{
  "num_key_value_heads": 1,
  "intermediate_size": 512,
  "hidden_act": "geglu",
  "norm": "rmsnorm",
  "positions": "rope",
  "init": "uniform",
  "init_std_qkv": 0.04,
  "max_grad_norm": 0.5,
  "warmup_steps": 200,
  "schedule": "wsd",
  "decay_fraction": 1.0,
  "batch_tokens": 32768,
  "doc_mask": true,
  "train_tokens": 153500000,
  "dataset": "wikipedia_en"
}
Each number is 128 + 32 x the weight over its row's rms, rounded and kept within 0 to 255. Layers, rows and columns count from 0. Numbers have three digits each. The size before them is the row's rms in percent of the matrix's.

# gate: layer 6 MLP gate, 512x192, rms 0.0591, rows 74-84, columns 0-191
# up: layer 6 MLP up, 512x192, rms 0.0551, rows 74-84, columns 0-191
# down: layer 6 MLP down (transposed), 512x192, rms 0.0572, rows 74-84, columns 0-191
gate74 103:129147064189122133153094113150076188095119117122147101100160175088132132106067128099053136136126190120125156129154173123125103170083149123115114084096121105185132170071122140111159148150132100126137159055146158148135131142154154093134085112160127161202112098151141127057121117123164072094106129101152146186151119118157184173168164120084119156150181111117106150115153156164125122158123133128154159154172136100088118154107226156169085109126079120108114118083127111169153129119068098127131175110106117101170129108099119190128068113105095143086187180102170069097118121102072156177
up74 090:102192058170147099122086112075124127090146122151069145077094137118095136101159097070128089094183079142124135115103141069188120153158087124105110108134176136123181107101166105144167147120106097144144143147173154124100130099080138099122104150179129070087123129117180111186125094124127094129081085083128140120069120117155103190111092118118092110089144209200140126159156123162152101157048116144153139062137124155172156097152138094108113132147077109153111117112141091142155096152097121126171148131059132111087107132153185098166158158149213165114152173087096165158130103168131124114
down74 098:152194097197110120128056140161131140144131186111143051102104068143101157135099124175073141106196122136082117102147130127169185109110106114052111122138156093157135129159138135110132121097079128129121095113102170146103135174143131138169143095145071122131142156138229175138117152145130144148107140099073127155108120188096077109157124115058157094155150106056147107120153164180135166085093102135170130102107106016156146108134164123147113161160166135141141098100129109154127096164140123109160188105095114135118069125120161174156153120166091160130168154147115174069081134139128157118
gate75 099:094106150175111145149103104085165139120110130142147151112152141145151163145093151109132145136160138136159152075137189146156094119081120125113119088154129128134190109121111151213115156145124154162147156120189147160123132153119133216172137119162119145094200127181092154144127099174091147124149164097109118127159128100152159121088109125101147178127121070123063175185080214089114108118143137106155098145110099113164044157128130175164120142135128088163136112159143128154120106143142205125191139123110110078076054182107145155095082116131210111142108111114097076137189180140159106188
up75 100:054104169119138170079123113188133130119182142140153137122077126185143155153145120096157134115086123099086106105124161199114071015164123154139140146147095168132160165173100102133150143107173106119089156148141137172076085108103142168127156116132107112071117081122058146097120128137146169061094165117132137166157088127103083105152085127138143157104110101105068119128091089141075130153097075139141166177163128087138191166092115170141148136092060104119103113184109165136124108167114198114136149141146128075153090130100141065100114106117101131122079092205107123106126116110095129132
down75 105:174150072130143087093204138130123109159085096081139179115141162120096096192158126125071140142090101101086140106177117141118127071170124148102106186183150161131133129092128098163087064076151151083082107087162106177155142071101108130075168136165132097113124071129098104116157096057139129084142150148104097103101125167198101134120157134103129127179144122105114121102171124140131101158151095125094122153144136129136211127111158096052175110125128134143122057146142158112086136186099110088091127112092080163111154067104050107125140126148170130139162066121119125101145128150142161074
gate76 110:083132098139116109155228091117138145155113174124132126138150136194105138154092152110109129163122140170115097120115117099172203110100162119141094172082161131123142158093089141116110142181122138130148089115119095107186124116135175138095153157134135105186135146113152159118112129137156177119168151108169165095101107122125118080112147157044143071133170125177147147159047135192173102082160137080082130153119111153132057144166111130098166187165114153122100126146138138132201137160078175093098140077161166133162169067207084142117079175067150092138130116121143129149110078131085121116
up76 104:184130192162122158161059151191145129086075144147104111155120148137131082121129118125177126181156135159159191094108162176126149162170044149090127158181077106110073152160144148084141121135091121120163101121152165149157130109119123151136118044135089109083106142122164079096109153092149149108182161114140082173157112076139127076171124090124057117142160040061087138092122126151160134155089159131105127096141089105118137157142128085064121074111106083139130146146185079102112131158121112160156153110143174138124125148162126163186115110172174146083071140149135121151129141107126161153
down76 103:121103150140120123148185132138146131157164071142107185094170102103120154096085162084163154133179163108142142113168135126079120088133116194151096149138173151093175149156192157163124136156143156112081112091090178161111089165095079157111143133185098135115147157095141118101122144136157030152145124122122135085191050087128140100186132189077113146162137056105168072132103149182152104155140172141208144131121120127095103105147142092115142091126120151119144156149173130169172122060083124145090125103117130166158159151157103116094106175103075092064169138083128174146125107138106146137
gate77 102:089164124135134100179086141084116121159146104114140186129199096159174074120129147099068081088125146127126102131106106152114151090156132109146107157182094122125117110127080120077110175118112096105096124176147176106151122117092172138140083190054113084110072135176117182156130063189159129161111124104119118138119073129168136042157122146104137093099163137102119104139106166097161147140119135113081116188141079100162178160132113109150125141107175115168114143122114125147125135075157148075143134179123160172092100166196158105140085152140139141224133135130157113121149192199110135070
up77 110:119099118168100131133105112132103130092115105091101146152133111144061109129157140152113092143098169122086097098132153114181170138140106090147130133110076130135097155113069144132136135143070143163149186234095123137110117078077124129099158143161034165132153121113099032125140099121147116120063079094176117174106117178120138058176110136122156116126130144107170179163135126090112138074144116134091097110166133087127120180144143142165163076099155131041179178119088110111140076136117112098075162141134140145158107121125133151162162116123153071169122206110168118128115173137116069080
down77 103:148185166142163139137060112138165145195085117084133128114134166177142133101116100105112132047110113183169101135088147121107171106145137121140121147172070139153182127068140126119133154128132131054135129130194147092143143127116134119073149123070137091133149137080125071118150055139139092170077130105134121105129127145078154096128104174096136112075145121089142051118119136114139160152147130076075072142147132102097181093163168075088095167194164090162135123088095181099139101166095095142172133109138108120176107116139152107125106189139066170124134176133158106120132096183104113058
gate78 099:156130116123170128135133134120098129116182148103098138120153126111152102149116112152138071118180168195132124183129127153109125099122109119118093143091153147174164195129101133162132135115203172129079079184155092146115118100129100125088147130178127152166087129175130173168129116146096047104150182084165167204131130109119090130140128088180176103147125103172121104125131161176129114116194071131163192038137150165106188087067122149120168199134153090141102137116127151164114135125110183186159118114105145145099170127141165143170196121138057139088145123117117127130145155175065115107
up78 110:145113117055120109119127125088091139131170116166090150181203134131102209136140150157122112152180073133167131133138110125113177113093078083118123105134117109093082106144140116147146208089125122109130080162120102137137086141166154180092125110148193159146135072161068139183111084100102162198103122116161089178080145132140123189107073096122124151105100082111142050137119132137133168131045188108132153136081127111140103146134162098107144165157149160146156098112106090134137150165110155114128157096071112212166125129118111115142117117154160156172108127168092118133109201093137058154
down78 104:088127170132083084083151122087149104063114109151152189122133154162148189093102099076106132163129086082152096133139134128094141125118076102070173118120148127102103086110153156162146181117096123147077177090166081140133124203185130146129165114063140183173119113104101111093132087156100141181175159138167108103074142129136181123123158134096113127099138150116154139140063097185106126081090143155147092162148137083137151178042087191130154171124144146149120132106085133114080110121149131148145155149085163181144162153134097118155108095096182172170110086144104126140158172185134078154
gate79 106:097133117139164171108144113136093152144148114212055105108121145146090182121117154173125091139129186131092111128169076111102128152102114074151131152091079117146135133108085109128159198159111097068184167061184119073087131132100130134093163091093112113174103127121155175144130110112107130104110176115123101141093129108068151163149136137079081100089129093153104134084102087173152176105123128139095124130117121162168130133106090141090121133104106081171109117159138135136114095112162114119098056087202099135060107140128144151163162134086106171139192133119159203148136148080230120167
up79 099:100115117150157111086102157117054148145197174116209110118169132095111167123126118127097093142167183154153119129185129125141133112113074204162128117153127155154110077076176104123119141098180150157169119095153129148145088129112173162087172147139111106120084130101119113031149058112165164147171068182156112156096106145112133178090148100188128089184129149148173121168158104085133110104170171137179120078151155162119151083105092127070116131105181130125166111103124145124111092098119127124068154138108071153127108151149160123154062183108098170169141141113089100107109159094115135143
down79 107:148145143086167140154203121150156085157201171142139134198126145181040137147148107156156126152150102102142086105106203119145138144142132137153137096121126118123078094138134103108133132122157124131112142091111118130107127102171111170147146096044130102086118148158148096096154107087126188157170150179122181150096146117137149173148191120113077102141178134152131116159119139153128194116136190088199100075188177068096139119143145102096067118146123132102189187151093148112106128152102095080120145169146144133148150176095143097121162179151109153137147064139095115104073101129159202138
gate80 107:101124167107122114139196153115118152076157093092147144082149066150142155191087124114097119162158127196162125118157201173108168200153107144133146080117117132091169158168159157182131162099074122136108083148093143129139141147131105149145111130156178134102114107169103106138125181162080130173170125104146086087106053070126128194095133145160113108106112100053147163073057152109086089148167077109128155129136098162137184170089186119126120125139066143130139071157047157142080113132116131115128101155123170065116123104143137126143182172087116157128146146094104127119128100130115131158
up80 108:077118111161115060129152131144147106116168125120095075137119143159117172054094178154177163184060068115142084074152137104090029171180097155098205145212116115120130161117100168180166171116140102104176112176103109085142146171180127185133026112110088062145122105121109165122118131122128127105113159147177124164123115175142141166124083134069141118169140141132109132116129121064100109133159114087110115161140125063111121134115182114122092161105139142100111142090157120125121180143101092159102090111128141159100100136104111131156130066146100107119147145116146114124143173123100137163
down80 110:135144171170179098147116152132116100168142083142138088132104113094086133113090113156148080154208125073149127086102116138137142143157137147096164136103129053129134122126124176136122104141169080063155090070149128085139081106130112224146158132169095097137166089118122145139131084110174101132131128072063112175101137108152165105121133139151135106063123094124185103065099113133159136081168123101150149124099109140194129140128168087095107103126106117148101116142104113144135143087093085079082118152163064088166153081133108118134155128124136161090185164145137026178117099143058139193
gate81 108:124126096164147103128117107127138147138102096083119157143161136113143119142131117094120093133101089150089196128136124096093195141153092169150229131137109152058125129176125077135138124087161122134107143070076136082125095143072064121100189138108180073125118129138124175167143119147117119149087082133179134162136196112116127119118118113144103154135156082120151163154024123142088175130177121128114112111129099110118187137078141183102094180097136170116062122178140073111204145104132129124129096114105088137125101122139140165176154143104089150155144183205176094174157126103075118131
up81 112:148117132125103145183137161116202132129055083163099172145119093150065121149144100105163194128138157132116189175145116150062132181137074186193131142149120107161145121131096121127076121148163180140118091068126127109122186102111130144110134163087133077059085121125071171096087156134118114196137162101163158142155132128139123155099168133134094072167137104125158136147157138137180161166140177078144104123127136122100168128077113081119112080065117126163089144118121126118161165039176144121142127108084067105136114157126117091212125127151136136157123119132115152179116190126171155155
down81 103:140107109153149129149096103113209148108163170154133129123138108149130117156130089143096154113057113103131118093150121152142112078132036161146135138157175138139131083070200145109170158163111141086070116126111073085065113166129185125135103126161080143116136134095055131087113115122170188146095111120135102133127156114177167096136136165097152162104185082073188183139109153157132154167128084083211036111128163155100147101135119121085101175076125110184131105090125134131117142129084120156146152115130131149099109081112185096107176151074088089178113105132136084143123102151115124118
gate82 102:122077146052077106128122148117137146144101092151143119143122126167149170136077148105071102105171138138102119091122081103160115097128167147170107152094109089087139100138123144090098163167156114088123130126142148165119116063078165117181187129188095140154162150115116165130136170113087177179137114096089157213097110162140103113130120119119120075085169140120121120058137117134113163149154159141158120121151080115132116099112084189153121168148125125138082078121162152166161141138119140179114201131047099099071139153144173106122148091135129136196120218148143103108058109069081084167
up82 095:130141123099131136162133139099123134162136143133134099179137146134103136092159173134151127152137130110156152082173145087158138163110209160145144110148109134104200155200171149079128203069166142143127127171101154130129143136118116143171081111166098119084130116123164112201126127097108130148128081162138164101105143110114060127101132033166093117120061061157123117158166100108102087115088165096076159148134126099118078134155154174117086138056096157113157109158083113121153175151161136099125093146125074139109116050111098070116133074156145084183131152149105086146152196077099153165
down82 099:129115150150182094126133150116133091113148059145137075162114110128146050114114067120109102137172168118135136106178084173064160114112067072130121102154124081121084111092159146153146109108095102161140195145089111174135148141136156069082075089091140089099093133168119098140176102107144096121145091106101084064141124125098089113171092195139179143064091168156079168138128151090172144113120056092124146080104162114158111126130126078118130092107120105121125165070106132190137107125103128080075123101134140149134130154185165200134158191111120124134135099119081114127129133156184175148
gate83 100:108062120177172131177153099160134074156141089155102144169115142134069105110152125128180148157180135095127116062122114168071105181114126132145152114199130158163141083145081103097159114136108133166102141110133139126132174135112170124137133165156115187102139100172143107090129180137106114154152105114124167112144188096124162119096077073159103140157064096109130156185116213148151126106113145159078094151127184129100068154111125075188137124082160174161142118104077098138099084137093142124130193133089101068150159178137059146128194104057129139075119140145104136111157141127139113159
up83 097:074095067105150167191131132112107176176174194149153105105114093159149136150160136137126120181106116117081126137115145177077127176077084142110167109143141120099155112096112152164164129110145132112109115096149106166119193130099181121139119178138136167142066147097135138099119153154086160105133190118156098077090115151145146138087132076111074126119150167093147117163079133182159143122133081081095113192156158138081110108089088096159119122101113110104175103134178155159071093177153146135164115125154118074078134127091193144054142115116085120086188125195198119112131082115094114163
down83 097:120115130137108128088150103116170110096120103090104176070152164115106176180147184141143197145199143086147183131137114096121126164115114130124104135074124132108106127154160126122089164118161146076085177191081197064062133132163168083147139087163092107111123159123173165114152130106150097123125153135132168080106147172107152156179079154196168111082120066158208101149147122072122120080130111084073117089125119119138121174114141118134146166119081106117135113089153134114151083125107130080139138070129133124131164139127137102149144135081115110103039163049153121149150154077137167089
gate84 114:115174182105132138110136069170084144138153063135102110134100169141135086106215086149124127149156123148129100169162110101065172129162131171132095086094092144118128174107186165108141131144156083129123074157137136117100160116094143186160163133138219109141131128096145089139111134142146097098110156103120063185085148165174154086161129139166159177151123147141158157095118086130129119112116087188135110086127052111165114118157107163140141084168133087118121144156112143091113083113106115085130200137151097206110089102172120168066166127136092150172139150169128073188096128164156083131
up84 111:144137163168124106125198064134120063161103107125114170147131144117102144132203136097158179150137080160143126132183092116147119147127108106153085121103121063121129134146103223091123122164111133077114128148161105172128085108103180192098116096068122109102142151066133129097165108077071172101078083108209124088071126103103106079191098101129132093123136121103125144139119125099128107138138143146135121119097106150107131156122116082116090159171097135139118090188175155167115108117166142090120136159158140169214112157128172090119090050170129129129104140077135125176184181128139152100
down84 105:149168162160096123134093128122224128127166155111115140058121130105121127129083102183135176129137138179128099121144078114098094143151089136126097240083091117107146114153210146147132140090141104110100134147137157141126145105142144086116162123147108077154071103132101105098106131140125146155120194107113174088147166094127087203138170157135137105123100082117139145138172109086141186109155090186135107151126096165145152110206114159120130165113097139084136124127124162178131070159160119105061104089081085139130111152105149131090146121070108061202153105115153075132127089194103132098